Each number is 128 + 24 x the weight over its row's rms, rounded and kept within 0 to 255. Layers, rows and columns count from 0. Numbers have three digits each. The size before them is the row's rms in percent of the matrix's.

# down: layer 6 MLP down (transposed), 1024x256, rms 0.175, rows 840-864, columns 0-127
# up: layer 6 MLP up, 1024x256, rms 0.176, rows 841-864, columns 0-127
down840 100:163093123136112117101118110172147114119112132120097136119148143125166141123152140111142151129132141119172123107138097129129135081127154086157128154150148090114151112092111190116110106114134125113135107140143124150121147130130122118081147131161120141122141111156081149134109139164135134134134098115124117103123111089086121114133116144142100083121122114105133139149112137105089156152151
up841 097:126092154115133152116128154108130135141116087135130102122149145148079149114106111141137100145106154136129114098151117138159119113187127145166136089137180110179144153158126105148161107139139165145126125117111069162165134119178118106123106107135080163117164103108113132132133138111128157135171117128158114132101114099114151170160148125141109146123127142114134130138147140098107143136146
down841 100:129107164104162114118128145144138127106158147143102167072142095127161136156158091104185086106138160131154089133108121150125166113140153112093141117149114118146142142158142102136121148156104174104133109146130142166139099171113110149124159098122114152103132105119109135171128124146143147114110129124087110139134083084128118180122127171120122121154167110155123127135180131139130168094101
up842 105:153082106155126143152194134141104099104106091118091122131140185088102095122186164144145162135164128101137164121119139103119107160142092130086104107116153126148140147154120119123130131111119125095169110079129142104138108150134100156118134156086132164107116111179149122114152097172096115155108172110111119091106085148148145113158158117107136091099118111159151103150128113119088145091095
down842 107:124126110110161150117122153122118109122143144134161137137147134164068085103117083096114141118141118066109126118116180149125152174103147122110112086189114130141151124121100148144162111119111118164108104124110125130122123104127120105191111127131115108155167108124103192122122124143124104128123105089098122121124093171107120085152111177161147109122059149172093141152167123129140134147110
up843 109:165129114146113125103114081127156125184148104118098086106100113130136126133134145118091093072110105108153159120150118134121136115118114128149147152149139079076182112121091133119139140112129126103144159101126134148126096121171090098093149113109135135120079106135142145083124138089100134127105139119142100168109145133104113097082125123091136109175131148099127090144120124104103107156096
down843 105:129131077101119156158135151120106120169107113126158121163116138158122130086068157122184089082118119150105160125128162145148113130148133138151071166146120130108130127180121080102115145130135137143095126139122121134108127060128166116093085140120126129135127105128126149111132134180128087163131107090136144150165149141114109140108147103084108096109128153137137129160157130168140121121101
up844 097:127165124145147135120137139130144144139066145134164151123124081116080188148143129162113186154137127123137156127121135145087118144172119105127126119119156124103137145113121099151107085152124141100164155120122136133116126167075159141132127095162130159155171161172131129101137164118119119151153167169142069139111059160131113113150149150128128126182118147143151136151142086138178153147078
down844 095:084160126116130091138107092137116121152154105138117152146106115126145134125091132122112167126136138105068150126167111126155131113132119145122128140154151114125084138161109132102135102159133110138122125114118132111111146188104145151135121141149172139151140123092136074143075104130122150162110136147106157160101093153125153140129078095149162136129137128105113120142128137108170117126114
up845 106:116138172159139100112146147130100134157132154164124129171136135153125131116145148119160113159139117150132118109106126081145108121101133169146146151127126117132180174106123084103123121131146140103134118144126105131125121120136100135142157145145155170119132145138077160120112110115138139117103160116135112100129137152120128094145138032148104139108117106113114144123134087159130137093150
down845 105:094124160108135126128194088139143147109110140110130128142118120150173144087136113100105126129135147158134157103113103129164109086128110131146143124161156115107138145123166122143127142102130124161169155129108145141166111138117134077154132119132151127110170161120148146166140130143122093123147097134125124130109122184133126088108151119139151133122127131108081113117162114133142078127188
up846 105:150155113132146073139103140146133130133117132172145079152098149119123125116130094126141115122171112131150128112125150123144145149094127147140149131100130146122180143106135164140154096135106107151137132170104115163091139169103127124112149117142131106132136113121129099138177093078118115103116123109108112120128136121117148140088143148106118163131095105071118121178193140113154112127108
down846 099:137181141124147117136110171142117100114138157156132109147138105124126134160130104091125133088165120143164160122135136094147112144160149164114132155125154150132093149124112137144127155120101100170137159127123116135109172109098114120159150161134128107156149185103130096146127132101140138128117171111108120144124168101132129175169112153116116152129167129086165132117163133134180152093142
up847 096:130159155103123125105119170128129171150101152073088173129168121184114105109098094143144170070112158115129122122092126098164090106136116101117114125145138122134164099113138133147157157145092105146132134156147128133109085090144117128152107109142166103135139150129124090116151154178136137138097113144138144135146100119106149113108131126085103151131108136147123105165178079135145151140148
down847 095:158130113142114095144086168095118112114102133101167143103121109168147114134055106101159137112139111149116111164117124153126093142181168155150112159153168148140144095150129103092122129148117140119123141123143082130159119120173127172128140118120128191099147134154109148127154153119154164145150127132123169121104134105133176119148114087124123149095124106138120107143125114140161111129101
up848 091:162119134141148108177138132134141147123145108141112068129127125127137170134172146133151153106128148125114132122102163118133166117163146165102095099098125110104148102124123144122141097136165068172142132106098116139175115116146099106143103108140124133107130150107109136150116119077176123134094118112120119145100113138131110146082119130141129125148076111141102113113155137077129122116112
down848 093:127153125137150151172158131124141087138115069145127122091093107122140144120113143181139136082135159149126057085115148156128103084119168113138129095147144130098153123097110141095139147079127144107171126101118110182139118122112125119138100127087129109108159145123130093134108140129126113084094104144131134120099114135142120130083069105132098150121098135132149084160154088154145136149114
up849 090:091143130096147093099144149106102135136139153113085129112164151105149149137103077125122147085172093077125119138092094145119129154128123126107116141164124125140104121170114140142173108149144179095131104109124115148144180100118135145118103107112123078105159103088164145097063120124151097130109087168101131115118075152134139115108159185136114108102103128130138129110104120155140150146132
down849 108:128120097182145124131133178143159131084132147117147113092107129115112125123151140101202131103130124156135121119103117152090102151102105155102128124159147145138141158105140129149133118089068175159132124142147165134155143118117159156145125140142119140133137129139117143106149145137145113141105175140129120107147168132135133099121128091142111133114132147142147121085123145105121140134107
up850 098:158132105084114186137140120093124157148131117119155156127144133135113097106080141118108137102092109118115119134120134141165098096105111101139103136092143153156081115145108159120166087125184092138109126125137162053107146085133150115141121153133119067112090115095113087159154115132126105164088120098133109141132135113181120172145148112138174140135142118111127079123120150154144119150130
down850 090:141114123130158134148157156074139139137131101148072146136162121121132097138129131139102120124093110111111139075158125147158093130084104128141158106151122126136128149113132143139121114129122115102152093168163125100156104124125121160114151151117109130173086152131114089135159101133131128124116137106126098119141118100134134168149103137130148082183101161102197130094141106135168127074162
up851 103:139160142128131093139113148154143092167182159166120123111140105124093134135108132153127136180104083122156122130153169172166179161117147114134103131167113086085146130158151166144119129137101141107161155136144120153123079130134113094126138115119109110110110082145093134091105129134144120160120090066175102098143113169185149145143085097149156133117133114141116123119150123146116151109088
down851 107:142117141085153122152101107121102122107121160158129071108083107062127132125134138118140151181139110154139159141134150135098126139121174154092119146151131111089130099116150168119125119124155166106122088122092160132185122088153112099090158151094125142133105151124156106110144111126122172119163115111148122108188138128135110113104111119099159143122197130118111142078119135127138159087120
up852 099:160082178110100114145123117134163095115146128129148111138091093119090116137173139150135127132083125161127181115163077142113126111155103105150139160132150142113111143141115130132130116146154086140119147135140161172148164113074127152131151118108105125139098138138154113140114161148100120136150136094118133184124152146102148151120151135164105155085089133126118117106153137120159144134089
down852 093:133133115124132108112157141117152124129129098143163116142122109134146113133129125140134092068102172140125137106116077151126135136134124122157132124144135103127132163134125073104113115122106088095099156131171119141127111149149115142141090161117126109110097176118117107095141116142127091166175113142132150107115139092142117095149112137115147154161137119143150121147145104116102116101128
up853 093:118138122153167134126104152107166085119085117061131151138090117148134126098135128149147099132099140092111104136172117140150115110130132129139112129118071158138101165164124101134103074090132142170087089150100153122120136116148132103154134077124115118160143147144131095107152148085097152096129185145138132138146133116108082176141102113154099105123143134168125139110144079089135098123158
down853 083:130077110135141111098141117126120108151145118130148126077081111127126131113091140171128137124113111121170114144114135117129139093102111115105123099127088115096158125133103082160120102136165144152163125152109140130115149101127133142099125117114115118156124142100129109132100112125155102131123216158150114109133143110160136113111140163139140079114096116126162086155083151119116171142146
up854 096:112159127126137129184131152136146122133115127140132125109130153161108076130145153125132131132108146109160116128139135103114148114116104119149135114129094145119138145118139136141122063130139130131110097139137151147086119189098161106164139094118141115088160127113127109104142148089197099148150112139117173150126127087165143102126080109145111123145123089156097078166140130152105122129121
down854 095:169144137108049139161127153132104101095124131153179147120124089161121135117102095123106127163134125121122153090120156117115134105114144137126138121167092176109091181109146107118138090127183172142140136124173135146129136124153129124126145122144146153094130115138126137103144130122137117130136149117104139191124147142157077132113140092162081146122104098103108113133122105139106101203086
up855 103:154138149114147110111093105130150140145133132108130131137131104112137120155098157164122104086094128139158129129143098153124124097130120146117090063139095130133132117107193167113141109151097144135109089123134125107139090099142107170110141167134132120122065153118095112136093085093145138146173163106101088163119130148127126142074159119133107160161131157102134142183125079124152162119145
down855 108:157118116112143157107102121160120149106129131130144140138159126116128114129143138168112095126108135114096146136128151104087158142141138071065088134130141147101095099097130133130094145116134127118113135118093099113157128126135129147123112129110152128124155145148136124133123134125167106120177108141149095129176168133103140167111122096134120137118147163146143122137108101152106099137137
up856 106:117163155137139135127105147114120159150108129133139120169070137173135106085144102095140123145130162080154086141151116122142131106152113135130146116104169112129130151088138147108124142164101116118162148118143128108091169137165143113183137114093134161139147105125150141106120109125113162117124141130102148140201103111098171082130134124103118154140117184101148092153137143103128129137127
down856 109:152121153126115100135146136123130121136084102131094099115136138115112122133130118066111134122164107149142114088141145114143098154125075120152098111084117143127139145076113108136073130101111088152152107151108169135132138109121113117131140136116100116150137162103159138070129151097090085156141174151110157131133134130141154140151131153084111143143094150123152131124114152137108126104120
up857 103:094141133158149133105129141107099149084122104116082136129166171101107126111129136153121102130121129112152117078137117135166105144107100109079141110117117118159148153116132126113126182120153175157136115140059103117173148130161145117125157133128116147143108132149088137134158137100131116136097137104114174174175129156113138125107154157150160176146135116116178158188139144112164119120115
down857 091:166103162114144086131110102135091150105125131146090103117116109132098164100111175132126128139172107157109143113102159107146094104120133177125145141078135108115069108151112126088095128134126121116084125121107138105153120158172145114162137163146119109140093139105138146099127146131114068167108146096142115162108142099136172156132152089157084080123103137163120151118132136140163138124106
up858 091:115141103133111137153130080151110138145122141093121099110093109180126147092098120123136164114126141122068105101125115154113091145138111110144118135140136115115125135147122124137145124154132129128134121123115065099127110153168156158118129126163145154102113146106113111137126098141103115157117124124089159119138128155168120183109150120147168126155162111114190133101138132178099128140144
down858 100:117111104174099112132166159146119111096180122122103127154096163049162109140097192180175125120161159130119173127182142135138165138147132085165171161143128144150131108141143115160085155141112102143081133142099132151149153113114110112143126140115120125131148164146133136113126139156138111123147129129122156157127139126107099110196122174124143077133102109105112111136136176168113087129098
up859 111:114145156097111116144138142133115100150121129146133155133139093138119137125116125130086137157141133163178111143107134082186182114093121155158100113134117140118153096095177159118112105181095135138112140119151170123114193137123165148116141153109135112112084164118143083113150142110107080114122128107139132136131127115087131101078123108116119095138144115098162111110150127144154064132093
down859 107:162114110115191091129115086120138082085098111134159105179105139125136100107116141142109122163093150095127126128156151134147145151119115160151097133115149123159102112072129173146132097154161159143105104113102132076115109132139162191113163140117132096167137137128096140121168089087126177126147104103132127109150136143135160137096142141130139139137120120101093105135121158126106111130125
up860 106:181114113117133109108149131150167142122157144158118124164114140133133118133139104157120125140106120124108153135130112096110159169094139109142094104110119137145142131127065124123087162125163108112117128143139136164126128138112111074130140114104146082143109093091110123157134147155154116152107116118095139145127079163130142120117154151088114130097140098148133125097140150102132127140115
down860 101:101159151152140101130161136132110138091106103109131166149138154088123080165095106122112120114145101135120143145132156145115155155105188116147112173155109174151061128128146126144137130160163109118127130161096126129107123110150129134140167129127120138133123098164168128145051155145116125135125116121117139171125155151119099170090137137130119112158170162123120130153097071151145127097107
up861 105:135150107115099096101121177131161154108136107154093113074134125124162084104151130093129122129106155095167116137172113109138107118074084125134152104142132112127139101127078126153151119151121124181146114151137156141156158145130101138148137177118120105105148115135145116120122117170092136132165131143118133157149130099106180120126157138095134154123154131129166133125132122121119118154146
down861 097:119115153135099090099200162148154140088142109147156138120119147120099145131122153133096110094073132125135106182130130128123098099124129103123168137144129093133095147096136091103120189155117120135136145083131140095156146119134092103141138144123109152150167138119149149148120115121104154139140155145107144135125135110117107164159150151107135138113123111123103106069092092125125112120128
up862 104:151104164155143124129132142092110165139120129114111156099120144131112135092090136115145159104136163152119108153113097155135090134090122090155114088094101155123145115157181154127123147112122119146137149115157111072097098138117138152127105149113126119119124102156109159131122138083164092176130136138154121116095104125094164107126167184100105118062165133122129155156112138161137112111152
down862 105:114139185096120115108143121114116133150147120118146104053139143076119139130091105124151147152162163126126139146123132141141104145128111134181081103100076158112125106072153126098088165128136126155133094174126144112068127131108108130146110167148158125123123131136145140086118142114152145155151145169143121137146115148123140108152191108107122131123126143122134116105088108137139171145153
up863 095:142157140142151121120121145125111154152198081105132127124152131180138074139097136115121181152149126115132148103131111107128169116141118150152087111114089097137134140125150136123163117152157099100150087133171155124152137116094103132129112136152133187155113142123109162141112126136138127110108088113130113096126116113114118136148132116128094112158155126115116152116150129159112119120121
down863 097:121169129112103142129121119132130142138153117113130148154102130134129140135124149052174110146130142129111146097114153134166127120125146122117147126139102152113093114116111104161175140160108139147080121117131090141134120150147135133074123098108087116114194129102120140143161175137154138140114135147159112087093120121147090110138121117178138112142140093151095146074106133123117121121174
up864 099:146148131122127121152081121114142105139118089112148122144098145107125149159132126122086124125142141146110118138146165161138118132119142104142103148135141093116165152105106115128111143117164137148128088144087089116131082142141145111142130129123076125080079112143130161148118084113173099135152135116126156149118123131127124150128173085109168113162156132135130122109133117146138141108085
down864 107:159162118138139099142104126108109097135109101137126074091126134107139106112171154111116111074097108190100142137160167125187142151111120131138120121154133061085105139162114128093146132141152128148121116130135119135135152167155153139144149182099100126106098114133145135115088125092127130098161118150104129126142099121135130150123114120135083158149119099118158116122102100157097112146097